Each number is 500 + 50 x the weight over its row's rms, rounded and kept within 0 to 999. Layers, rows and columns count from 0. Numbers have three digits each. The size before them is the row's rms in percent of the matrix's.

# down: layer 3 MLP down (transposed), 2304x576, rms 0.00682, rows 538-554, columns 384-575
# up: layer 3 MLP up, 2304x576, rms 0.0177, rows 539-554, columns 384-575
down538 086:477483603525505453417567564550443430567570529575541581555501424555353464495484556520456507518506521530508468481538452466558551610471517515429461431529456484575465425560496531552610343490442468503513478516457523549502502526553513507578535573436414482458508424500461555434501495535508556467459359574489480493564578615552421509516486531517491483516448523458417511488630507490499538542520490550535441458416480439447401370593547430576564560609539458553479534529554547340466502532485507575561449494421454576536452499485557401512486443575517428584509455465552453538465440487525507510
up539 161:539480488494542364568489472511475581464491429523389544466557506521440398494499543468515589462491534506506589544542519474496499441512410432448495446530528517405491510440461457529473446531461490492552493417503491497501464515482500493541477447465488551358467587396597543410589554450550467498518469475522490453583467528401440494591466563528461450515475397509454574583502516482602502538502491566358559593518499530566470525576547483493582536575481522437516515527519465464507431496539513552577537654513449424532532495600377432433593512484524508544540416548423472466570497491474549554
down539 160:505581586491536461461587510468415385471438594548474413545528471495490598528441487500480489396510463616525511512434456515482602457491493432555576519554433524497523560461536504473434516415621506447529496510564434557613484540453492590493452564500516610643457417540463454512433476570462556478437518507537520489455531476473519589555513467492523498522435461515585512516541463486493520480471504483455532543457435553473557506455475476458444543454504483577528512473437483588506489540492487568520498472472401552427444486547592423511570481392461434532409499394520506557422521524389442470
up540 068:443517429581512501546404487415476449511511482508425499486509438600531465491456458496516436518502483475493614463460668512532486492562470544529529572511461535558543551451554537584435502552521508582529425487474491455521588450504425480444485528534459540598528496521503457507525557469548513503438449523453546470415559537504468542548547442450566439523432467536593449502473465514384470512507525481526484511508399569516590477476381437466512360416550508494515527534499500509557477501514545487532538463473508449578481469442485529456433556476467379467554476414576484534498392505527537489
down540 083:480505517527538493542601445498431523461515508535484478449522559462450493516491486543512547476434543470489401512452423457455529464502492530527521527594477515547493525545583440411546411413400555523502554443499513527510440576614519594566491488459590561436477563431545554485555482581449498464513499384478567536560455503460531426415486458497486492493541471423467494517532549431607486539578481537493529546450539500628530514495511537511500567476475436506451521452546511563413533510480523498516425491528528541459530508578490443512511454553606603477393531525434529437602531412406509507
up541 058:557474467524492491493489512496476424513494491540505469517453507433438465521591504517487577455486470495554501533537547467530490483503560560449486537596481491503525513534444479462464461489538401595542490492485485434433519557578523538502423493465474509513448486463470481605499551435542517458478426523501581477433558478468413548466520490434433459383405399399558461438493514515534475509424423546498524510554546450569535604502492457418568447517571578453612512505486507573483516637473483411494537465563543540457495441506596498499583508568597446473452432500512477494547544501468465413
down541 059:425461466469503506484476540463537474459419542506551531560544490553581539530526485485543457495443541426501510473515503396454558514550416467576406415461469539539489415521481570508461511580412547494490478495500544520505539383519456448562492498471570487525505540546520494504501450534462435561498530529536483411549475546528526453464409473521500473488558500459493571588527497510501458459488583439551433483494448565475476460484465502559473472481453474523409545583528539492507468441499391568463453563517442387495505546501343550540492458569485575542537553434520490410545510476579517564
up542 078:529491549480549502374547459586437554449476459403509542525472442476534479513473549495518507510506442396506527474412454432527462572447507556482464478550498465453506559531492611465632505506584560467503553439423545554567466414607411516492521563476469514515484537474506535471539427492538527562573527479529451490530485554456520415538478561549497428506540470466493554414527435497432531416533487531523558513541495424483513509444504498461446491409524489494528461538487591413448520408509472547483503523497440444531467546536451497506446509547487602425452555478519468509461557437431540520
down542 078:441460446448545500630467473444548477589497541535462500525541428474582540505545514521414440497446457505508490514493555491504393546491522512583490527451518531541507545456531432493561420508485492541506459571582453467439525480426546516460477511567532503525537553585487472491421568545494441500353430555511498577514556476471561569489501455443501458456486544535478399599551573523581402601472532488589499559562488512462577497480457546493555426477453540502437552441522476476420493612502598492580494574556565507572486567463422530519465535473465469436529519523500474548500551413501496502
up543 063:488510419528439438468470387432502540502467492551576494505490492444443518476452490575493449462512489527495543565512465439482443545563476473564559565449509467444560471509521538551511515564585589490457469552512451570502613536558542552517459477508488468508417518623521430481456558430460498531486517495541530498519546572394518439509474423455490489496432447452530550456464488461513467544442688533508475463568494529546483505400519449536443508516486456488489447471546524573517442538406526476524402524549513435493553517452443507485437576525481505455500513558599570437440494386498498630
down543 066:478470581495572544489538616482528455454518521506478491489468509568463423496549515492521553457517510540518395482528516491529462515473511571508382542573498513550469487493518444549447468529482535541506548533528469517482437477461539600471538508433510483496532517452474656497565563564474461408524548564478498537470525508590489573573445511522491509526547452557500433554538549438533533486572449508508499536479441481471505529557416514493478543563444549552458537579534475498416566473544525562528456425375460587494477502468502527504503457589526463492592524542429457558584535500535501366
up544 137:494467536506492507571538424480531455493513508474426590467492527528434403513504530519508506461490525546498482567572526411438519540465499445443520487537524458501539509507555426535503373489518588494511467479498533534489515500500490490518458508438497478429585467550513502455549508477451511463443445512481508441529561512394534547458545522468554565529495492515488503424509500515579467430478515550487475576506511520487513440511459463426514513599459494429542482517508375489415445402447491520423468508432407436640426542553580415474421475485471471338490440535495467540609580529518500512
down544 149:490528427494502466460578581485437570482570467476492440534545474518562563549562460529514489507534465527554483476441503580558466530542556419456520445470344570535579488547528468485517535538522484451470449499474502372477501494458478475503596480457457478528576478563459514555400575413496444546461552468504491474469465554584551428507476538512463560492432516458575570437440447461509626428487524476493442374403508428487483463486569607353466524505473510526418564450507504447510567524508449438469512478456555492302453532524496561637485494482505450528481499550558504503506417571513499513
up545 067:502561461499528573459541486564543566478495516534443486476522515479471550446490446475511506488499504458511583511460505476423535503499349451511490512569532613447504546503562679505573504539555411488505620529473465467621447451544561428515573480509440474535476518513511445579476460460513444466491485433498447477495580509482479347456479492543492493461371464435549577437548500537496514501487541460411565511550447537486459499479536458519535577458613533433515433549462480420489485497581573493474436537508555457479557512555588490521445452486517520524456507493484447488509436409524515512
down545 071:476439512574485492510543541418472404412399432498477546522400446468530443507470482570457503486528461476542451394477466524505554595524538550517417547458466495698442461379497424506421530536442466507535450582446471575513508584471465586443489514518550448497581525506449496456582549583517540495500566537440490581545607515560561591498571477463549475508524564557494496546465567481548555497514518642539430540541593435506500451525496544578468426539452424548444470488542585489558509488510545562558554536517490485487514489450534488485529503484481443466434602542532519528498476597515515526
up546 126:485510495633555558559471510534494601349513502509481540528569543495527441521472564473527466482526481524496530509463559518588455461497526573438521461531570491500497339497428472565431615443598521400427471507484449460425501496519440523514400483503461422478477533489543395614484499596543492441535496570537544498490498476531469413525457538505505534510519522518493502449501551468379570499472513553474660444444416522488545497504504494427519451420506457483463575548504475435553488472452487514452482485465478616498603494509543542521529442513481526482553527573539443530575520489471441528
down546 121:504518508491516412570481430592476523567575471471509463503491427464580578460514424534449528526532551501521450443530462497521543574499507398558506513517505608574437514498464585542485471504588527554504598498482538541589503601492537450404519354540518520516526470445527529466541483480541476501402483406478459559489534551494481519430499550510472441451511407514491505564398462521458525551502553576516518463481491416544458585509515593472524476534507498486534430508425483524523476560426507512599524506560493516562521582474537482514473462609485459451436540551533532417428528457536470536
up547 128:523537416540510407503423482582547559444539502533345468566517598456541515509534455465510617556459540526502546543471556454505544528584484435433558507480551460586485492564553442469437533565542516478559489508462486565630522510430508543451483607462511529466606566474560475466441463499529559426444508421460457445506521491408448501527479526461523443541519459471450518404421503431492517564466483505465473560441563538411478613470516532461589420549455523486521481499521450511459531479502465529438582554577478448496479568537425522472570524451442444449529433522507450444527450489549512521
down547 141:374524493440426459448568536441492503548498561424430487427477405571448586519509450545531442447607465488465530471502586521442503486419529575505434458494464486498566521513478512466478496540551588547502494465487507490468575582485469477550534523542493515566391477564408547477479510461480488534569513486452592527535460494555590430538529550493518602423502535618505459538514474462564394394552502458575479400544522460477473471521493499486525499461592472527445540467497608502502511496507488439495416566484553485539470496555512513616478513495553567477552567526566467471481494570507540476
up548 065:481530407528500505463522452445478558576541464475516518515528531427521487564475559450418493474465505471516493484499582613469509481517474533416500503465442482567477532428540612494487571484472298554543454399552471469482425441413465531528501511504462495492533484463444489462467451524537470486433437431536514626496464537533494463498511505599499563394371564474555510491419487512481479381525569521570604461542548515500461497503542604446454484576419472506432465574503485496467478532524572484464547546424497470547558552441570582445533499532495471540498460445498556447534483479537508564
down548 073:482521582449471503541563540515496454477480490514470549505553494550544513454554362587542447549541454493522575479428585409520464396469492417445524514588522450429532445579560455442535492487516466355489499574498515531546485528517505429470524590559537356416480522567558499473523525486503516489559456525437529498502576559549601527524479541427455460526510428561477467554535544554480493545434479511471448528472448431470509476494511438517458573501530507481494475385508583493575572491432486512507496577577531443570443510496548364421497450493496505404495594526535401481482501545425450487
up549 062:463488546397476512459535424553459477430551479493570436583486455485540494548614532437475558495541414466523521429532607542482512462483523545417533453470497532567490443508498476437431522568516597485470465414432537476572473500478584425501533544475482545492552515542488539501486479515449498425491531574577546515526472488433491386588451500489507462561434466480468566546560427565480591529474528558552525528360586484571547472479459466504484537345485482509496428489506490512501488481429609556478493430559431502560495509532526460522582598458524360573530441481520461511445539546479502561
down549 061:437513505579546503511475490531549496574492477450574598470590546436461568535471403520510423398480538493472484592466520484493423539486465457601568496493427511522477462551551458485532500423440447436541473484567512484496458522442468460583512496511574517450422589488498470569547424440485534519527474441466463634466543566522530545403494538522433551424438534500494445543583575451568422499476588552431477410544512489492490430495450600608511478600447521476480431492361539489498412585406451511492530579489522470579491460457489549409534500508468549501453544549391545506569412510512555521
up550 174:468472478498515547600558588476440575529549517469473352495454546501517436556545414452443480473489491528471516499485453586424474513466528463528490414539548503471542498489512498574516496491495506578502559509450505440471534449587524528478450502493379471460456444560464452423555542453468513475448509524518486506501495544458519501485521522509461508474444492496498595480411495552498491477511498561481591550521483377506597476504543449403531512441454458489482518502663510451561466444600411460550467491443472507529478561456482534498466472409476474476556481537479512516516514432616484503
down550 174:488540594473434537492537555524492430523543484476630574525551464465579513508547482473523448496545444472499609539477534524491503519499442572463514506492525506428525578536573506472526549449534531454533552494549443427475547517460603513593449517457466463603462478575548514538429435486501517527497578503556533468479423438460548472522522486450477483488439501501514485419539467558394535476483455531519483487458459457507469574505496485466501483489504517575473458522476551464500515518489496411516436429456606482452485508501488549551503486550503537453452592536437548481472452429515418441
up551 065:581508497573515461485504581495512478480527423392468481414457461553518475429485495581513610492403536557523434528598513539502456541497490484480457610557524558512550427502493520562560489533510486546482557474514547514532414428549408530531588421432404497486418459511532427503542585583479541519502466495373566556539526622439473479529537480456483531595413575526560437445436448458455453551451457543521529492473577504524452520490488460580451516564456547420425558489504505412501496558481505546493488528465568503593549436528480463556459385496432639422532518477534526420558376503495527492
down551 072:436558540525546531537470511482533510514478520551548531528524476480533500470531504523501416467483469436440498553550568432438579429498498542503534475451469471568464555423531522417411571545432551459521535482534428440484509611559619541433427566528630546472612524507465555449441443481455473519483516532524452453536528461565489491510459479441495568437496461486484622551537519475626638473590528506517534547506452525411593542558606525443564565528486431578590524496501533462456538460502581483503526497550519503491495507496460547431553554521552413558512492510500468518507495495472430488
up552 071:497480498367501503514475541536573523553574459609543511499534534461445508436457527481544557454463518553504503580558517495580490528548503508520556507522478566410473484508480497529459484585537590519500524555542513482494614495451503470492482599500503512563507547464465512520531458543483495507492539646603476413454522442462538528445509564472588450476447406508500519548572459503454518604372557510597464490579554566523487507466553509445521454551465446602562522551467510510421537536539449480514452613570446635515506482453481474472515437500495500453519509477490592414492476472508515462
down552 071:517485558605427497483524443495392487520374503392522462574463465502530481511510504565555547512543497532512517548542516513453573471503469510492583460526511447471459516515518515503422564396364488522513427431566437426509497530516475439558532489424513482622550477406508564575505469350541450535551495440511469500452484495516496536593460504518455635482520546538448520465461477503518467494568486510414608522408494479422588447504442548522462582418538457480469447486508436497530476409477472531410492490451545481545447552521501493494409561529551551448464547527590467521515541535404530521
up553 064:499564513520504501504576544519482456483538424491512546526538555455469593527531560460513512521394514548471449527472498531466455463514550441527516526497551441495565515496530500489417496528487440608497508527612487430484448547503517542397583494448440478417444441383520462394497500518537414651488521421420537488497509512467499504554533467431436564554508565462409504533512502501457498491488543438483477530475488458550503478512555476470575402503526501394457548533454410511439463526452434446546413604517400508568415515441527512520494525482554385597503536478536434507541324556508378549
down553 071:473414507517558573448460477520463504523423557481459495497455499519492355559458372480434467467538401504478544481531478480623512595507468572484503451551538546490399465539427498477487498490511579385498496451396480529504518521534449489518437563521549507470578513571427530594520556528516421398523542598466467476549531576579479516504451435518555412464497487536581489520508545583476526557506519528472446501472550555452478541507519487549430589474518476583584428459541500574504509486522508472464507491415570494493504502517573457469526529518475512466455559555447558439417702484502550467
up554 060:471479570516460534487566507511556476491589503563447496523377499599551543424495514492517520533504612505475540516514384604492510548525503489415441518534517480538511534506534517465539450536549572500464538555433581505469508448584507516534459414383516541520558480454509486610482496544567488602447572474465458563553508556464444491459574473633552529470498439427475464477567597466460484565460462423469531482431589504446491464509498567539393531432496409504558473436465514536444504493441402473562508386511537530540466476418480499434480514526446563483442507446410531466501556454500558463
down554 063:411511509464475546492498508492454458465475441567669396544550496452473476478544503518533423458488382455473519499478555447439450449454469503529540508428421547433453479533479442515536654358513418566530448512559538416505558493467482518491458543464529466461521461543493392480457456557424495464532457424475512432414471513439549509421487557482495435481433537487512526574464524525547453508529530517526508564575423482506558564507451479532626417550452561477455478602436432428538498458524568533395540444615510409467587474530470492559583529547524499460610431550484497447464443507490528550